Weights of a small GPT-style language model, trained from scratch on English Wikipedia.
Size: 10 layers, width 64, 4 heads of 32 (1 for keys and values), 0.812M parameters.
Each number is 128 + 24 x the weight over its row's rms, rounded and kept within 0 to 255. Layers, rows and columns count from 0. Numbers have three digits each. The size before them is the row's rms in percent of the matrix's.

# layer 7 MLP gate, 128x64, rms 0.145, rows 16-127, columns 0-31
100:129124120149161133125123148108078114100138096127157093118146127111105131098117102156080163134112
095:203112155107103124119132115187144119140133144112108113158167131160143127134123168124124133163115
099:164116123125116171124114137169149112112109089097162107131125103107159091129089141159111115157163
097:171116155140148068150124127115145173109114109134090141110154095098129117116153106112113106138129
104:120103080121152125149127147154139124138152114109120088108145149108146145154105158108117134124176
086:173140126118102122094152123098098111154158120084134140123143151142149113114117169099146086137143
092:135157126142107104138163133144121146118142097101098102177099124101154082143142126160135120159097
110:148134108163175094125158149156130127191092128113135138127146153104151108113133153099130096160127
103:141129143165105119107134104102142115134134162133135122155149112080134075119101123151082111153135
102:125152118141127150165149168135083119168159164145147163138145115094109115178094120124147124133140
087:138121126125124098140107131150132116113114130144133135144174098125101108146122143148129131175146
103:166118082123125105111161097118069114110123145156111104092169165145169134111104147117149148115139
099:118155105149150108090097097129151167147177156156123069141149148143105130146092116145121093161099
089:107124106126169123116102098145111148096110127141134136132141094086133104105103151126129160142193
100:134154117122129135138122123136128139168155155183068113103177133138087109109081123087145145108090
092:099097091130121120111116136124125123174136134111153142159140161127140128114099144130161107142171
094:168120119079136140152144103162105107134128119128124143142168157122177133139152160106144137095120
090:090146117146147147146146151100102097089145141122139107164117136155144116081157145119103117115127
114:143125130090076129099145162096111149180165131084123146120138134118115134124093130108163117113122
107:112120131088165096151125133122117105109161143138149140132123080093117124096124133105124161168133
089:112121097085133070169123097154139127130135118134120151128128098161125129118103136091133117137096
085:116138145165099171150106133112113111133153146133123127174104111170095114168089147111166139126146
115:128118121154148115087106130157115114115131110178105135147174157106140134087123143147095172155132
106:127140128139148079132112143124097089142147146120122128152127077082098112116136142153153143154130
110:116114099125147150127107156123088164148090130136077146162120134137134118129123134123146131136124
084:127102123140089102107131134108117081114142164104115152175085098099111134138121124106121149185117
123:096178114129125106128124111160097135161152090112132152161119155153146128090112104081091130133114
113:128161114117138143136149108142121176098112123121114137115150147111122113181105134127108162104152
095:137123128189153124139117119153111119145139118129177155148165080115149123096110156146151150135107
101:191107144153126155123141109091096115123122140158077132135133116117147093146108114140161126090161
098:163122113156125173127150151111145102128111146106135131167131162128110146116093184115150130131161
126:126145112170132130181096103151108133085114124142101104156100130115115087172082102111087128123129
102:094136122123140109128088084157134143135154110133141134131137124133139095138123104172113096167146
104:113129149095116114126106134166109091161141123160118148158133113129129086081137152161115152122131
092:093147143132120117122127130132099136110145114160076132136162122079140147109112144126117187114145
104:112123137116147120138105163131123091118109125179184165101142143110153167131144147102114109151129
100:109127147089150163110151130099069113149137127141148100117100114147118104098108144135169142142113
120:137131173076146097137119116141169127111116165098117127103144096143127081143126129132116101138156
116:135123092136163082144079088163133092106152123152158144120126109166138100117117156112157158144153
098:155106125133146112123151126193123082131135137105130118111135107155136093093123118124136139141138
102:178103121104127111141110143139100104139065130133094151155135131129130181141126166114100138158144
095:127140101117133114151112151191117144094140068154144146100120138120146114140119134128173142135184
101:131110116181151126140159123118111102190123121073189122125154129105160126085111122143112110122127
084:142127136128149066128140129144096186123126105129097125149140162149123110106116129170152122141152
105:157142132124121121155098107158115168137096094132119129136155171114139152166137197092106141130103
099:091173149136153160128130169174096128140130106168123135086146122103134094087140110146130110118177
108:104125105140145106072104128118141166139108126126119076157162154137136127127126113148122089104126
098:107111115136175162130151126140076099117113143146155160107119123097143125149141160111092125124148
120:116149118147117119098128100117120147120157109164090181110130119123130057118162107152115119106103
069:154116175169092112153150128148140118143117117100126135100151113109143131125072132142120151145161
083:115138099097129108119099106142115135104120112175120157105118109119121109122095128147106161157098
084:154123145117123109134144158123129129139158145136080147116148146146157132111146132132127101114074
095:167131140135121172116147123155144100119085093097128142124143119156125120139070087127138097090145
089:095090129128135164105152147128070116105112170087125087126116167111127139125096107101120095146123
095:131107106144145121121126130150105125101183148137144128114133080065148120149138189114129147143165
109:121073171109106164117119104129146091184113149171096138142183167149108147130108148152129132153104
080:159128091160114119140075117146145123160126141105131158104072124069136139105138139126160159100112
095:121127129171128130148117100167116113136169152135141127173086097130128119100113150131144164147142
094:137131138127119165117130155067143097108130187161180141131119085158121139119124152109097128150126
109:123122113070170141127123082180117157142122099165135132108111160168150109151144171123115153134143
100:124129157131154150161118146192126117110145160142131124126156131112131133155125139125083115150158
104:145128110130164079122162115083153133118115140137140156093161111116125148156109164153170104109154
092:143136154114118138147155123126108142145101117155084139127144107131130121144140146115157128116162
104:137160145097122134155177149181102118153119121116129138173136092135147108118117166117171142157133
098:154103121082117144126130095134075116154135134135121106096105128136182116131127144120083128118086
087:114152093138102142119089124168136157145163139135153113130123111110116110124107169123099181151152
106:169129145159146070129124156154113108100117141155109102172152161140138088099106120143135141134122
100:112106076113119132148141119145147140116114124159146107083174114108150112146082125123127095110095
089:149121122089131118137117149156088116090162132104147149103128092102161117100107128137142135142113
109:166156100133147107118128102133149135141112126108132089175118102144152109143098139147144102143113
111:131155128154127126078124118133121156113141113117143102117162145121116099166115121149136134118165
120:134144114157134113126137141115103152138149163157119100127102091072154117095104153105125156127140
102:161148115127109153102162125106107117110111100078163130119130122142110121142129124108135093146120
107:146144123128100137100127164130135152080125114121092137140128119087124069151126095155131136162148
094:108130090115138115167141093154141122153106064161130164111130133120129098104139141172127151081156
115:120149138147157104110140079144132102097124111135134111123131106123125130072136160139126133157142
106:104144116146120107134147125156133120154110107152091137130144163127145093183138109064141104130149
095:093134139108188137140107139133111152161095126154120115084128134123112141197103120118126087109141
106:126105104078129098142121102162171147147118121117161126097128144103155108129130104160097147153141
092:096085116112169140090135090123126087143141126140152137136153154140115107114116136097153148108137
078:126158125153094125118161132187147121110158112096130117142118072139172073104114119147130117146137
095:157101162149130114118149104126118117145145170130131128070162117106157155131120175123121112127132
085:150112065153106152139145142129087101148104103086137135113140176168128102134099086103113113146120
090:118107134150124137130147118155110055146140124139128115114148086182131119080104111112154155145104
107:184103150152079131129167123132100132112162116134134127114163099148152127102162138096100129123109
097:108128141138120176133145105155106065147073055123118114128140132138132088095140133142141094128141
100:117148103122124149146137164166106153143096082111168129119133080129139137145123133110154112125132
098:159094127138090111136162150132143114148127142104072126148170104158170088091118118120127083083092
103:139118173135129116120167114141146173131184134129160135097168110121124117128130146135125139175128
109:178124075119143155109096132158144127193130117146134130103164163101145127095122130104102157151103
097:129128110123171120136139185141120096137144143164115150146128141180111088095144140132142104144132
095:106125092107115148147126132150082172114137067157110151105145128143181108157102137139164134112133
086:121141175113097154126112119093158141127146113142123115156108083106116089142162109121120107139125
101:086126105112123149138088125109119156168117116112106122154106167130126118153069150113147115109141
113:124160076121140101111168121177173125118133122119149143100166126117117120155124132119127112157120
094:127138122136180149122145142134083172187156153131119141121136134164111132128116099138155113155142
101:186171147108123135130082131161090141133137110126071134119120158112128106128089144134104146126152
092:111119155100091086124093099111127082135149119128125119150190133145103128135083140112107078123127
092:088126100143169100146147150128104112126133175129149144166121071098098143156111142143117150120195
093:130205149107141089072099119152124122117108124145121164127122116115120170157117121076105147099126
112:133156114135175107112104133115115138120135131149122128156126126118134094139131158117139123112113
105:128130115118147142106142144136131104125135118116118091167132127139154081128134153111133122168166
105:118139126184108107091159161136113184132184129133103158139116121110160087127163158118125140122147
099:123114144162134120097138144123130102101167137128149106129138173128119083175116115111177104185129
101:120099148119098129109155134109136108096133091099155125143159125114136130121120127104078134109148
113:127159092133145105116097145169131122134176128153138120144110145090179108114107102132099087149107
097:156149105160139131123162114156104150097163189136130142105177129106129127137121132148171140097143
108:119160138112089133118134129142112122152168080116162135142169086131077122100126115078107115176142
102:119161146129114133111144154131087168094209149126128141110122123118143105098128132119175134144141
104:157151136106116093107136077170094111139198107129138140143163153156150164104106130133151172101140
103:134139134126134127121096130106105106137092155131126106109158120111084124081132132162114096137125
105:091170121144173092105134121165138146149125148138119134105121120127144107158114166163183140143171
# layer 7 MLP up, 128x64, rms 0.154, rows 16-127, columns 0-31
088:154100128132146144139114123151139092140121128121129171143079128151139151131140164131105112146143
110:133144134119132144141108166093115102096095129171149116122096178157076143178074161147157165107158
110:128159139166151123124191141139182123157080124084127140142132097139124144110110128104111071111116
085:117101109114128093137132118126134130156124168099148107161103143114115122095125075177141153136149
092:127107129173150143157128151075145116142124150127136170111157097126137106116132127135194116083170
120:110120133131133100161147141104119102105157148191162127090117141107124178124128162093122136119108
101:112099138166129125108144105109141138126136173122119094113100160186132174142102159121106125159124
101:162179124141142102119123079119126121122101119155082086140114102151131101153137164140169127131111
114:110167100143136127135152122116123154063145118155180152100122150127164088133165124109142139121124
104:134100074069097108166101099127160126129092136124104133117153091077137078135100120145112152117134
096:138125175126170117111093133170133129153083120118096109174159148175154096109152151103107104134139
087:171157135146172095131153114126127106105158098113137117118121135124119118139098141090150165141150
097:107085150111140189127093157089128160115165129140142125122098143145146136120155112099123148088167
108:143154134125094141093103146106126143140129112095126150097179188144102126095111109135121089165123
093:129150115116072135082123084138128127123162129124145133086111151197135157104095157113131126140124
110:154110190167121157129152144130096093086128129158129084133170129102115116153142106108165104106130
092:136112106081127101110118124133116121126109104111140191126178129145106121115151123125076115125120
089:101138105125159149144173127137093101111119147124153141157135129095124094081156127142143121155135
093:126119131165120121143161175137067147107122096138152096112117142119110145106155103085127097144143
101:113130108146091154129109161102165100107118138134162134157111126111166088141113114106127121109124
101:113107155105107105116139134165111092184149110090123181127132171157149141078156172130130106147106
094:108154081086124100135086129158115162169177155130104117112114080138125142140091127114161174151109
083:118131140061123163152140146089109118076124097109146124136084154114100099157138115130161123134124
095:102147098140143154115142170077148137105133123140117116099136165116098113100085113159142113148118
094:081129145160075098133154133111134144116151168084120130148119131118123142122124165121127179095131
062:129133181085145166083120130162134147154139119153117098126140102119176125076110133138139104117091
106:170098082116114121128081134168168093141134136124148107117143154118143136117143144133121140126119
096:106129149136112111128095112078083133121116083109097123118132148106115097138088151127128098140114
104:153102122137139138147122093120119099150121081126129152109135149181128120110103160134146116097168
098:128121108146119130159142150132134122147086053158135092142094109146108115111169109119126115137093
096:126115139130116157117114139164108100134133174131135120148177190121112129111149161148116108126150
101:081094124115147104084114138116142134115131188103176102141127107122137158132164115162093094134159
114:128116080140135142134127076137102148147140164097166165103110111134105125162112127144180114128154
105:126125202121090138127141121121119157158137139131163128136143102095148170124124076131122112119150
093:130139118112150121132130130136100124200179122140108153100136092086149122124139121103109145123078
105:175153116107127088144133174133127117130106133134139120130140147147108123153125135192139117153155
111:129108179127135115115123093107154123179141130141151102117122155094120173123123162164126083160123
113:152144109123111084078113103143139134119111125157143145108119101083094140135117148150114155128181
107:110110142178099153139113142104156120174121134127118170123128163125120112118135152145150124127121
106:106158160132142104158142113123104111103102132143143130127139132132082135066071126118120146177174
100:106119100141155108108118124133165093153159158113123111124143105111131116104134098150103106129134
091:142172120132143148128071148124130128125132100167118117103116137139110136152076132084111154124136
098:135168118162091144130154126139151128121133122097109154150142144161113113172127113122149103121138
097:085125102117125088127124122153095149084146151113120111179147134160119126099129113116149157123066
102:092158090119110119129123080165157111099139156124145098128124089137133127134135092171086113133114
096:118145119095115128154141106126087103094127116079128117146164114118127116107128173169113148126153
097:111112122128108132131137133106096129112126097142099140098134101134156091115139140114102158119137
099:155176123118107120133126117138122150096108100122088099158158116177135118110126084104106135111124
106:159082164113084106144153154131131151158112115111112139135148182115130103118135120138124167155102
126:124106157175091159091182122125127139097146140160104142108122108130098140115140165128117137174133
081:144124111144176117145091132101131125124143124163183136122137140139115086108116120135129128120107
122:136144144129112132125121168114162105143094121125152133133095058105126146135118111065160165143131
102:123110140144174132115146138098106107124140141146141105121109175154118068103131116168163107133094
097:136157113095143118126122097113154122162101105113149122125107102061103140150155136090142112125144
092:121120128164094138142143194112135133119126084112166161138122131128132092133172163134163146134135
096:115134172141097086130118078127119117082109074116115129110145134123080116144122119170102139111126
079:101162107161129116145152109147081137166128147107116156122155147192121164147128145102139114080105
089:147160102145129114105127161153169115111108136177104118125138135081134130153147082135098123094088
095:147118153149105164123122124118111134104160090120100123123136106192151113106159120160154142082144
095:133112148081152161129084098153157101137075118118138093087143056121142112115170133108108089154093
110:134115134104109141077128099098146182121124081125115132157117108161136100138120095118136161116090
089:107126150128119137163125165094100114121118158116162159179102094119146159132153162085113161126128
095:075144123142172087128135110081113169099151132118167127088127137126079097123114105138133088136131
105:091143136105137105102118088153097162135158101124124169154133144125120137092150111122157161149084
118:141128112103118077118122118137077116105133139147136156119128134060130120125139156134123115135148
087:116116139130122122185134152135107116128153099125156105177147059140127128139096112107109109162157
098:146130127154098142174085131136096110142110106153090157152075167122131117084118135090142138111114
107:131130105140108092127123136132127157158097107146137157132118156071112111176122129146119144082143
102:122183092115123149098157121102136204159147130159087157078127115163138144122147138147131132113102
092:084146104111079099106124122089133170139115133091098173098125158113104085147092088143155102111124
109:106116138112111149143102085124143087143122107132143125123136152134113131098109121142058139092132
101:134144098130116116114145099139153082150115139119108154125131136162158142106127084107133079121110
097:093144144091133096099127127082112155159181126168124098133157116092146137139098130113116116127106
109:160141119155170157150142144113089106119094135139121110122140141108111139127123102131099090108116
086:107166117090150072148117112131106122128148078111140143098132100110134096102115138122094106116134
107:135150147124135131128176154117136126097123179203163129108114133112136115138133092154152109136136
095:107122160107117135159132125088127130141107130116176149124100116097085115075112116113103174154121
100:140141063146142109121168121159101118142146130117155144136110122163141129140123111095134121133122
089:112123162164127169099111154098122153137121145141087152078082116121133130137147133140123066103094
098:109111101110148137140115157117144095135128122139159139099107124126128093124110089096132167081116
114:103150121134146108113160090171075140102124106097116079151117144136155152115104170136106149169144
097:143132112129108147135162148107136108119117124143117136124138142098137085095143154133101188105125
121:108136100094139100155087129163172133126089113117119143098163130098158128131135143098114150118118
107:093154145124126122103084086116096128146168143093132137093095113173130126135150158135114112135122
110:130112128106108140144097127118122181126153144164138098166139112134127143148124140148181184115145
095:145146135135102103127095101103168128170110132159139135152094098116130140151124138129115117124130
105:152152159148147112128142156109142138147186163145126125131134097103110102148140088082120133182122
107:142137123156113136105106106119094128141154117165127123158134130143114140163118143091144171111103
108:133125151139102157134120101070130140110115107122149138113142089158142147117121143117104143062133
103:121135126090101144166093117120107141104153125151108135176086092142125102141092145148120190158151
099:096139094144120112099122165150151138132163113109167126120143109150102096104135116182136143155140
091:175093140125165127129090124128099126131124078153110112147151110107142154097135206159140116098139
084:114148158128146124148149104122111111135086104114132110098152135171144109110115142092125098094142
101:110107139120151121121135117124124105161141153170116087111142178107110119102105133147145080122099
104:111113111141137083106156143085154138152150130139118145093105122119121140167123119063146090129094
112:114156132132154133129066146120101145142143172176104170111124106110129129146110145132161095144115
096:128145128122117116153128130136121147142145136131148129112080117104128084143105137135144164097152
095:114094101106148090103138136125155150119110140086153113102145097174125108126151144157157114108130
089:095138109110114134113130132125093108112137139086152168167144152128087184177117106173131111161149
091:122078157147106106135148114124106140088113099079158122166163155120096128111121116157136171178115
101:108127148131175158114127111084139149116127161135149088097124145063097156148114106187141148123131
107:161146148144124150124108134165148110128150179144111143146182114164117125166162091166127092122107
118:118132130142133149169163109102104127104133166149168131162106125116098100156079103151147149142135
106:156161163131161135127134137122105105137140183120115102138152119141136121143126125119160113142140
096:132154158110163118155135100125115107133145148140165092097104111127191129111096151103157152099117
105:148099153133070175124157146115116117115152098105088122158084093130116087127128127140133137123135
115:096119153127118122119105143169130131179128153123138145186125125136110132139101112122160127132195
101:127118094086152182144137141106110117131125151098121116130095124141124098106134135146141124141126
117:114149107105144096137093110172177122109113107143141161099102143120119137138143150118100140106157
109:110105127089094176106161111099148096101107123098158143129136169198140157123150100114093141116077
094:092128116082146119120117105122154131143124131106151142114103155141124106151150128126122102141128
108:096117104113127134122097090145112073119131118117111149151116108162140111142114154139069135143143
# layer 7 MLP down (transposed), 128x64, rms 0.106, rows 16-127, columns 0-31
087:103109134104077092136173137107153146140096140121134128159103134101112113083132141087131098133128
103:146144130105162117139121146164112117120077122133134102091127113143147110148125158114184126097153
115:139146174085130134124136093140177126143117136145183135139118141146087160136067156118167106139126
092:085160101132110118182116141161122117155119100104143074116158146151083135170154140139117147119122
087:147079100132137140109079170103139078108131115154139131095149131127101107141087145131142126095153
126:125095124134106139111144117141096106123161120183168144107058127147153104115117132138086120161154
094:147127129109139100182106118136110133164111102149091158113114145104160055133139148151110123137149
096:140131148117095102130124106143075097153126144149144094142131154158120090125106160155120148109143
117:115125117164074121137146106109158156152127167093125126107185149104134112147167124090136104159148
104:157125165097142115119113178135172080128144155111107114163126113136115158156087151149118151123144
094:145093152089106123110094114143103104122119124143159196165141134148119155141077097146140142138166
084:143109113130155116096127133128129141114152126094110112170100102108121155153105071104071134128105
096:143125118170091129176116093113144139123113144122103197165169117138130128145165124122153136111100
098:143141101136127146133125109136135147119125118133144135100114182096139085073176133140082072136123
089:136107133140154068118105129130161143118110129134130112095095132093074106135113098130112168131118
115:138077164127127092138111123119155093092147130178073109145167131134145154121142121126142116120131
098:136117111105119130085135107105179084088124133143094146142155174115139111075142183102157115145121
089:131155115151088128068165114116073131127139127171171110107115135144142096132139135114140127147122
089:112116105145110113130131165132129175131153095119161094126123136128117194106154113135146129151166
091:132151102126131114081115146127073104128151107141193119128149091142153173110166116166130116127139
098:100126138102137127201123116148172107117101104097129156142114141135167177121103136100147111083109
094:183126132114125107174158145090128134129104116137144114144115191134135097141142137132119103106158
083:168110129129126129085167163151117129156106107166149136163133113154129077114151153068153113123143
098:122137111103142104119162116134092133142110146175193151135123117120141138090107162143098149149137
090:129178085145143157103158119150092156126109146114068114147116115133105191129138120146136120122154
099:118117133098114134098133166188149087131139101157117125125142125143151102127091127158118160118125
091:112106125143159136103183099086097169083131120125123098127070124146122135138124139112105133125140
089:156101117131136127114122112132139112097139126192103128135151127132134130097130179078123163124113
112:124143131120150143158134129075170147164158120116099110155106113153151177116128149157152110118150
099:107153093107148127107119100166141114154106178130121127102107120105069139115122160118160123107115
095:123154119073115171124125113119181104169130136155122103151123110160110167136099142098139086123113
079:124121141136146148148125086108147121086086155071145168137116113124126110104095116120114139122162
110:124105157159114106165116089113162183108125124132150112143124135132109095139110140087147117097132
108:169138104145123173103105157140112169077093134144113147122141109134134149162135095141161155116138
085:146148141179121122135145123099117132104149102105100110132116094108116152106134093101136123180138
103:097137135140127079138126194070143155141082139119133100143099082121102132122167162130148102080125
102:141113127151110113107116101105136139093161129137201124106141100088135124140157135122121105113091
102:144102130128113131108149161172174104130111115115107127121141142127154127105172137115104091107152
093:144125115136114146126131101103153090123091143120127106124073090122099127131127116172096116092112
114:129129122131121138101123098138163127115191111096169161125145140120117145151120134121115140104139
101:174135098149126134105106151133129102121157132130120162151168157135153124126122093105141105135112
088:102139159099129122121150190084123152141111131099154130132128128104134133128102120109155171072132
091:117161069096133126118156131171144145127093141113103166125135101121129139144121147146143096134159
098:123139095145089140158099097115095175149096129157113155168164152105102148097162095096139148101141
092:143118110105143082132164118096165141121103154108146132146156103169134127107111089094169152129165
095:125154159123120113125125174144140140127114107122136184101120056108134136127142143137128113116109
097:149118132109154119128159170142129132156168138115125141098137130074168122119178127081102124142136
088:115162147130164142112103115089135143114153127137110130124167156133145108078121104094126173111116
097:112106126121122135099114070112090151122088092120113133129102135121138143126114087150142127105143
140:148092125153096126135169110141102209101130127173106136122114123152121142115143134134110103190123
093:138110106148089120098130147126082160103104110160112128136180127132163136116056157121133121157093
145:140131154090130154048129134114185112132160107135134124130117119159148086153122147137179172126122
105:105110109158076139137147088120123145127109125117109169068095086121144137134112123129131127134143
098:134105122141143110042148126138109130178088128107104123151133130111072131127109088100121140122134
092:092089144123124139077119130167106132143161140113127155150161115169136115163106096114142129158142
100:121119125114134135114100113125139151115107175097155162090105119104133112126135105116127119113115
078:149106148064110105105155134117168096115122134158154105130146101113139086101078088119160143125129
093:149149107150099115113115104093101170127151103106156153153187132127180104116145110142130115172175
093:170175115139143112111133125127110136150153148138088107096155143169135094116171151092124147097115
096:127129114121138130121127144156114116139094137150146100087141113096087086120157089110104132108129
122:113102139160094133069101118116148140118146126119097133130102099131119144154067115098147111128110
090:130174093097182115124099173112152135133153135156118157120146147139129134143121134146149145117154
091:152180139172140098119123154135105119160120103122101113158138128123118138166104121186125130145127
100:123105113143130080138126065118173146102110125170196157120142112136150110136150121133101129135152
123:107154107122132118127123079134179142142081119139149150131097146143117142116156109165090133137141
088:090135133122104092094130116199105170142125115130136100138123087120131106095097150115088120103122
090:100138118122180138100122170133076072135129131127112120119124123146139111153105126167174106134151
098:134111149127130133085122097082156142171118121110136145139100130104109112083156117149131110135111
094:181135069137147105117137134144127158132116176141145158120082140165136164116122116126102135131105
083:099141115152099138102111127141142094103152119127135112156076071118116140111143145074134151106126
106:150101101121146150091108127120140174128126112162106181146148139121119097128066109152150142111174
107:132088109154125100110103112134125169142167134099129167167186131122098145113141088131160160144125
095:152124084157145126134131119128092167084162149167136116085138128121098106123100164147111109117126
121:122117147132135135141140131167104080138123112149118110105118104100104156114104100159103117112101
086:144111123119086147151139136162112083142183119150098110118130145112079114154130130123143113153134
106:111092160127139081091143109168147162134129143158149108115065119117139110114086104156109129168145
095:142121178131118125137107086166066124130093130163162102141118086153160114147097121152140126132115
100:171108145131125144134141135154122141121134109158109139161118105163112138164132107136110166136124
086:119123146106149125117116117140129139140148105101099107123148052111140094115146125122118122145120
092:106150138135114125152109139126132109136134133108036114123115107140143163123073095127116110102138
129:131127092142143156193158092088093139130141140130109145139150141152115137100109113173079123102107
095:122104122129131178074153123130152117127134139169101110106133094106110110143126154104120154119142
134:078128134139119114127114178127120143111112152112120132144166145085180124139089108182127176134102
114:130143180119144131184163114128121154119165139115137109110155149121145139134127146122153098140116
111:142145136114108108124102089112085155117113153177140103140128117108135099156145111110159153161137
090:177113112125128095169098121121132130145125158126140102102080178126129139085133092126100125183124
109:172115146113103113128131134116175075123157160148164088110119114130155102146146118139114115184117
105:136124135157105129087135132128103110162106110117093107130172096161123109117116139133166119203103
111:101135135104150097123103165095159117129141095084134161139182129142133099091123140143141123125102
098:135125151085093165119166111084136111130140166128151083106145149101175115109090120190125114143124
096:157169127127150123177110138121151112120112135131191133166144148124100106109131130126120114144136
101:153094096102124128131130139107167141119123132133089163163126112124130144067118131150116090096129
084:155145110136126116179098102117145104115181096126145120120155130118151165144149099127128180147101
108:102108125122131125124100134136127123088177108120101151112126138142107111138114114103129132119157
102:127160140113137123130130113124119150155100146108103080099082111138162099134137097128108146092135
116:126088136112172147147109156107153198100133159130095139125127132147125087137144118105131102120087
090:175096131115149106132100107085124116151134144110117145110084129141127143148151147143126126143175
099:143086135108124095121106131150159156090118160146137109149107102144142128101172103121137099137146
083:110115123160090139170127095140140108114155151088145105127122192144131129159115118120118086114089
104:152162128089166150119101137174133133133117127143146204134155154124151107142150094130092143133110
103:119143148081143115140183107123098088108150100110091130132110135128088156116108105117134132141135
114:125138158132131116124101097149109142125130126114128160111159133123107125176099135138136088100065
110:055130130075138120133115166142126112165132170123126102112071159136129109119151134101099128165127
107:161132116111134088154136150140146113116120116125121137077112178167094090106085130164112153089145
091:130131136125112151184120122138084101076139118110133069135129170161124161104172136127122145130109
105:130121121148133110205090150136107134142098116144157100097112131117109162157167130078158149156115
115:165090105112152138100126100119116133122127149116121117127170103154142100105117110139143086144188
098:127123133143126139167092139122157125141140140143139187162134111125107117130119150153141122157101
111:091135134132115133130074112166090139121100140137123139130147128118115132166107130143148122158099
098:081137167132102168116141103138096140122130091116129111133070143108131134118123077103122097106142
089:148133095133161148144156120109118165117204137114113164128101139137127117153147094127134113132139
115:122135141117113132122113179156085117160141145145129134143130110097173098096106136132170138143130